config.toml
init_std_down = 0.00241
weight_decay = 0.2
dataset = "wikipedia_en"
Each number is 128 + 24 x the weight over its row's rms, rounded and kept within 0 to 255. Layers, rows and columns count from 0. The size above them is the row's rms in percent of the matrix's.

# layer 3 attention key, 320x320, rms 0.072, rows 295-314, columns 0-79
size [ 90  93  93  89 110 101  89  88 110  90 110  74 142 102 122  94 114  99 117  99]
[[ 81 136 137 116 175 136  90 113 111 135 115 135 111 151  85 143  52 120 167 121 146  73 153  90 196  66 133 168 112 143 134 156 113 165 146 120 106 106 174 164 129 155 154 156 104 104 121 130 110 158  99  97 133 138 125 121 106 115 110 120 134 102  96 144 120 115 158 147 142  84 122 115 155  92  99 162 146 120 144 133]
 [144 152 147 133 161 114  82 120 175 119 120 154 126 125 131 168 142  98 108 120 116 130 144 129 120 116 126 125 113  93 123 144 125 142 144 143 152 108 153 173  66 125 108 116 153  94 134  98 123 110 115 164 142 167 127 148 132  98 181 152 146 102 105 122 126 120 114 130  90  90 106 131 135 115 134 154 114 143 151 162]
 [114 148 156 141 155 129 121 137 142 124 107 179 105 159 124 121  79 109 146 130 152  89 182 101 186  69 115 172 161 162 131 147 108 138 168 116 128 130 173 150 144 132 147 131 125 125 142 118 101 131 111  82 156 125  97 154  99 140 101 175 127 124 106 102 120 148 132 149 142 121 117 102 169 124 112 138 155 115 129 147]
 [161 159 100 146 135 141 127 131 164 122 127 136 170 108 121  90 154 166 101 120 130 164  99 154  56 158 109 126 125 100 143 101 118  97 128 132 138 103 124 121 120 117 101 141 128 143 146 163 127 101 134 155 114 144 141  98 132 108 174 107 108 152 149  98 103 127 153 133 133 158 131 193 116 123 163 121 118 100 136 148]
 [140 157 123 118 149 158 152 144 164 130 149 120 107 120 135 125 109 117 113  75 115 152 125 152  63 160  60 146 123 163 115 139 151  89 113 118 138 126 155  96 146  84 139 102 140 153 132 193 133  60 142 133 116  89 146 129 132 145 184  95 107  86 143 108 112 159 131 152 112 127 143 160 151 132 185 103 148 154 130 156]
 [ 99 128 151 129 110 150 148 127 120  86 187 128 128  86 151 135 121 121 136 150 149 154 122 118 141 169 134  96 121 138  97  74 119 127 143 150 149 132 115  76 141 156  99 138 154 117 165 157 125 152 154 133 131 101 148 118 122 168  70 111 109 152 169 130  96 124 129 158 160 149 175 117 139 118 135 117 140 143  89 135]
 [122 131  97 117 115  84 119 144 114 109 135 116 117 116 131  96 155 185 160 133 124 126 120 155 154 110 146  99 137  98 146  70 130 132 116 118 116 152  97  96 120 214 115 130 133  97 120 118 101 177 141 136 115 152 113 126 170 114  82  94 126 163 102 144 124 146 132  98 154 169 101 115 131 161 118 144 147 117 122 158]
 [107 122 139 123 129 124 151  89 105 137 154 122 132 108 142 142  94 119 150 168 129 100  96 133 171 122 152  64 167 160 120  93 140 135 180 142 101 164 165 122 127 205 147 158 114 113 142 161  70 134 151 158 108 121 166 122 144 140  95 106 148 150 143 104 140 110 148 155 131 154 134  93 136 100 118 103 139 114  96 133]
 [103 134 117 142 140 119 110 141 137 141 135 125 171 113 113 125 145 162 135 138 157 169 160 121 108 131 112  93 133  78  90 102 137  94 113 133 112 116  93 116  95 182  95 136  96 105 127 105 122 164 120 143 154 179 128 137 158 109 155 134 139 154 148 149 149 117  96 134 144 153 105 163 137 170 124 126 121  83 123 145]
 [113 109 125  99 111 122 123 106  84 112 130 151  87 138 145 115 119  85 104 131 122  75 110 130 157 119 156 137 121 146 150 156 107 177 101 152 119 165 165 125 137  89 103  76 114 156 140 157 110 141 133 127 121 101 116 130 123 149  86 131 101 140 136 138 103 145 135 148  91 124 155 118 112 102 111 141 117 170 128  97]
 [135 106 142 121 123 109 115  94 109 145  99 133 150 121 101 129 146 102 127 142 151 126 139 125 162 117 128 101 163 130 115 134 134  97 143 151  85 111 133 153 118 193 135 181 105 141  95 137  81 152 126 110 137 145 137 134 169 122 140 181 159 157 126 130 166 113 124 123 143 173 104  92 135 139  98  98 147  91 118 122]
 [140 144  99 132 131 151 129 141 142  96  77 146 167 132 102 118 161 164 106 125 154 139 119 139  98 136 170 116 103  94 119 156 164 125 143 143 133 130  84 125 121 165 130 142 121 114 120  81 120  93 122 122 144 159 146 119 146  56 137 140 136  97 104 155 104 151 130 137 147  96  80 171 108 161 142 140 124 108 147 160]
 [176 124 106 115 176 132  91 121 100 149  75 121 142 146 130 136 121 143 103 135 110 144 162 117 126 109 104 142 110 111 123 177 120 142 107 108 127 111 128 151 112  89 157 100 125 128 129 109 174 118 158 126 137 148 153 156  78 100 173 111 144  72 120 125 131 100 116 132  84  65 138 144 111 166 115 126 120 150 133  85]
 [107 112 130 117 103  89  79 118  94 128 130 130  96 133 103 127 102 101 142 170 122  67 108 102 161 122 159 109 135 131 220 126 141 135 161 145 126 164 125 143 137 133 121 126 114 156  89 131 113 145 137  79 106 105 111 131 139 163 101 117 104 152 124 100 132 127 137 128 127  92 165  82 129  81 100 127 129 145 133 136]
 [120 116 118 145 117 120  87 157 126 140 122  98 175 133 137 127 161 155 166 164 162 111 161 110 132 143  90  94 136  46 127  99  97 104 111 127 140 139 109 124 120 145 120 138 108 110 117 116 125 152 142 113 134 179 132 136 128 129 146 142 152 167 126 143 115 116 124 107 132 112 133 118 141 153 112  88 131 120 135 111]
 [169  97 125 112 171 146 129 145 172 149  78 144 149 119 104 140 122 181 118 145 145 138 157 126 127  83 143 156 164 144  99 135 154 143 164 127 119  99 113 128 126 185 138 198 122 139 142 102 135 120 144 136 133 175 148 145 116  96 136 163 180 134 137 150 173 125 135 129 140 145 101 128 108 126 120 122 129  78 100 139]
 [138 130 114 117 163 143 134 144 157 148 114 117 149 151 172 136 114 149 124 100 146 157 139 145  88 112 132 126 125 118  65 132 116 140 125 119 130 104 131 124 151 133 135 101 131 136 144 135 149 127 143 207 151 149 137 137  99 104 182 141 157 126  93 144 143 118 117 128 139 122 115 132 132 170 176 112 104  77 125 117]
 [106 151 129 123  98 113 103 123 110  96 158 142 109 102 107  82 117  98 135 142 111 120 115 117 138 144 154 141 113 101 190 104 132 124 144 141 153 155 121  88 133 132 105 110 113 158 113 158  99 132 109  97 123 122  98 127 116 176  85 103  79 153 153 123  85 136 131 131 130 117 181 106 147  97 127 151 125 162 121 123]
 [ 89 194 164 146  99 127 128 159 117 135 176 119 133 114 125 151 109 106 190 158 109  95 125 129 161 160 109 104 112 106 151 106 122  96 113 147 125 155 120 152  95 107 115 114 120 100 152 147  83 151 146 114 106 102 135 123 143 136 116  92 113 144 148 116  99 133 143 101 117  87 132 100 122 127 113  95 142 148 126 144]
 [ 99 152 123 122  82 109 115 129 133 113 191 136 114 111 127 117 120  69 121 154 100 133 107 124 141 145 134 125 120 102 145 111 108 112 126 139 118 137  96 116 131 104  99  92 116 162 149 159 115 133 127 108 137  86 110 118  98 188 113 107  68 144 148 114  99  97 143 155 125 119 185  90 153 135 139 141 106 173 133 127]]
# layer 3 attention query, 320x320, rms 0.0723, rows 296-315, columns 0-79
size [ 92  93  97 108 108  76  92 114 104 103 100 124 115 118 116 110 122 115 117 113]
[[143 144 132 122 104 104 138 151 123 188 103  84  90 131 116 144 130 108 111 125  94 130 119 122 105 133 109 103 130 116 117 114 111 150 117 129 116 125 173 133  94 123 168 126 126 119 147 146  66 143 152 120 143 129 134 118 115 140 111 138 138 123 141 143 114 183 120 102 116 138 131 105 129 150 164 145  99  91 141 120]
 [ 83 147  94 130  72 138 132 123 120 104 135  90 140 130 117 184 130 124 129 163 161 129  56 147 150 106 115 121 141 106 145 102 123 150 126 128 135 163 110 131 125 149 122 126 138  92 139 125 112 162  97 127 136 110 108 125 119 158 149 151 143 113 130 127 137 120 122 129 120 118 172 146 153 156 166 128 175  77 130 133]
 [147  97 138 108 189 122 146  83 134 114 133 136 123 106 133 116  83 170 172 119 119 147 128 126 123  83 142 155 116 109 139 169 165 143 125 129 101 119 131 106 129 178 136 106 132 110 117  71 179 118 119 105 111  73 136  94 126 124 144 106  96 117 122 116 131  93 149 145 108 120  72 115  95 121 111 122 122 131 100 148]
 [163  95 133 143 154 116 144 140 164 112 143 131 123  98 134 133 138 127 130 110 155 127 138 132 109 136 109 163 112 137 149 115 120 141 119 146 128 131 142 128 132 163 109 124 133 138 106 102 150 112 100 138 168 123 127 142 117 140 135  97 124 102 144 146 127 127 137 132 133 165 106 147 117 132 142 131  77 104  74 101]
 [139 129 111 164  84 171 112 139 137  98 140 170 163 119 161 124 155 162 122 154 107 140 103 160 115 117 112 135 155 117 170 153 162 131 120 138 138 166 130 121 169 107 115 132 152 146  97 130 162 113 111 110 130 134 124 163  89 107 176 138 177 132  84  93 161 104 134 150 122 148 180 144 118 139 115 148 124 165 125 130]
 [105 149 141  88 117 154 106 172 119 133 132 103 131 129 126  80 124 130 100 119 114 136 121 159 133  96 155 152 176 126 123 153 167 123 155 165 134 127 174 139 136  95 119 151 138 157 149 128 116 140 140 134 128 170 104 117 124 117 124 131 158 117 127 131 134 123  98 154 144 134 111 114 133  88 132 143 145 153 133 120]
 [111  86 160 165 141 126  99 126 137 105 137 159 115 165 138 104 151 133 119 145  99 115 121 144 135 113 106 118 111 118 135 144 106 105 129 115 141 143  85  94 124 163  96 165 112 124  64 155 141 117 122 118 144 180 130 145  86 156 153 150 169 116 146 115 159  83 145 137  92 129 171 157 167 131 125 124 131 175 126 141]
 [119 110 167 138 171 161 104 115  74 121 121 151 158 140 121 131 115 153 144 151 112 139 105 129 148 111 153 127 153 106 155 176 177 103 146 148 113 134 101 110 148  76 125 142 106 143 113 112 136 161 153  92  90 148 114 127 130  99 141 165 151 148  85  91 148 103 116 115 150 104 158 121  99 122  95 106 129 162 156 145]
 [124 158 106 124  88 134 148 160 152 158 143 101 127 100 143 144 138 132 128 127 178 113  96 145 107 156 124 147 110 147 106  96 100 134 131 150 138 139 152 173 123 161 104 153 126 144 104 150 115 134  87 180 138  97 122 176 170 103 113 152 129 127 143 145 136 149 126 152 152 155 115 155 167 136 149 121 133  77 118  62]
 [ 91  74 165 128 136 118  97 160 133 125 121 145 148 138  98 152 131 118 131 123 103 103  99 103 145 118 134 124 129 106 127 146 124 133 139 159 116 114 126 125 119 101 152 148 111 120 103 118 117 118 139 113 108 167 142 138 152 113 153 130 192 111 120 140 134 157 118  71 120 122 152 121 149 105 106 102 144 157 137 137]
 [ 98  92 168  96 158 151 118 146  93 142 120 177 163 179 120  99 135 144 152 155  89 105 156 132 123 103 144 145 144 110 120 134 205 151 117 134 127 127 149 136 110 115 154 164 104 138 131  90 160 113 156 129 125 164 137 111 111  95 114  88 146  78 125 181 126 132 128 132 114 126 103 112  92 124  96 107 153 144 130 135]
 [140 159 121  73 159 118 142 138  98 151 137 111 128 143 138 104 137 112 147 121 160 127 184 114  97 137 148 116 116  95 113 107 131 122 173 102 147 104 132 114 118 129 154 120 104 120 157 128  90 141 132 156 126 138 117  84 131 140  67 110  94 115 125 165  92 130 130 110 137 147  51 130 146 120 143 131 154 132 172 111]
 [154 214 115 130  84 107 138 148 139 111 174 100 123 132 168 145 128 116 116 124 139 104 104 138  93 156 106  81 112 139 103  66 112 109 141 115 176 162 107 124 104 135 134 117 131  94 205 156  68 137  94 153 127 112 106 126 121 143 124 152 132 180 147 148  84 145 125  76  95 120 137 150 186 139 141 167 150 105 132 104]
 [ 61 104 181 124 135 135  88 152  99 107 118 176 147 148 132 120 112  96 134 139 116 138 116 122 161 110 154 113 148 101 117 143 133  68 169 143 143 114  94 120 139 100 129 164 117 155 106  94 134 129 144 122 102 159  93 140 146 120 153 121 166 143 135 129 139 133 118  79 117  89 113  90 142 121 118 114 139 156 165 153]
 [ 76  72 176 113 147 124  84 153 126 134 109 170 149 144  94  95 119 101 135 154  95 147 108 150 151 121 117 138 136 105 123 125 163  96 141 144 110 102 142 137 110 115 144 162 141 123 111 130 124 119 162 107  99 156 133 131 178 143 145 103 181 115 156 139 129 165 125 114 101 123 126  79  94 136 117  75 127 131 162 126]
 [104  97 193 112 132  86 126 145 110 113 158 146 137 130 148  91 153  99 157 143 115 134 145 114 124 122 108 123 115  94 125  93 115  98 170 127 145 114 120  97 165 123 149 126 114 108  95 101 120 148 110 121 123 156 132  98 107 156 100 103 134 144 112 137 140 123 121 119 113 125  91 118 119 119 138 111 118 166 167 147]
 [181 192  83 123 107 139 168  96 154 136 170  87 126 106 135 147 116 154 122 108 138 114 103 132  84 155 129 113 125 158 119 113  83 159 126  88 181 170 128 103 134 151 132  91 140 115 179 152 115 128 107 133 110 107 138 121  71 140  94 150  87 151 138 133 107 105 147 147 123 110 141 176 173 129 146 159 126 121 108 122]
 [111 168 139 139 112 121 133 136 160 110 160 154 145 103 152 138 108 117 123 105 121 121 138 137 142 157 117 107 170 133  93 118 122 121 148 129 170 141  75 122 112  90 102 125 148 116 158  88 160 106 135 134 114 112 121 124 114  93 146 167 118 164 141 129 105 114 149  79 106 103 137 124 141 134 126 177 118 128  84 175]
 [169 164 118 121 115 100 154 109 146 138 166 101 125 111 149 120 126 140 115 119 151  97 140 133  98 125 115 124 125 154 113 108  99 144 154  87 157 145 116 100 151 164 135  84 132  81 150 115 107 137 110 154 123 135 137 122  72 153  80 121 102 164 124 145  97  77 128 142  98 136 115 168 149 110 149 134 114 110 101 126]
 [125 135 144 104 171 120 143 117 117 128 158 133 138 113 147  89 107 129 115 134 139 107 162 123  97 116 113 114 161 124 120 131 117 123 178  90 155 137  89  88 171 150 137 128 132 102 141  91 130 116 162 128 112 126 129 114  96 135 114 107 116 137 132 173  93  99 140 119  91  90  88 146 138 119 149 145 131 131 120 144]]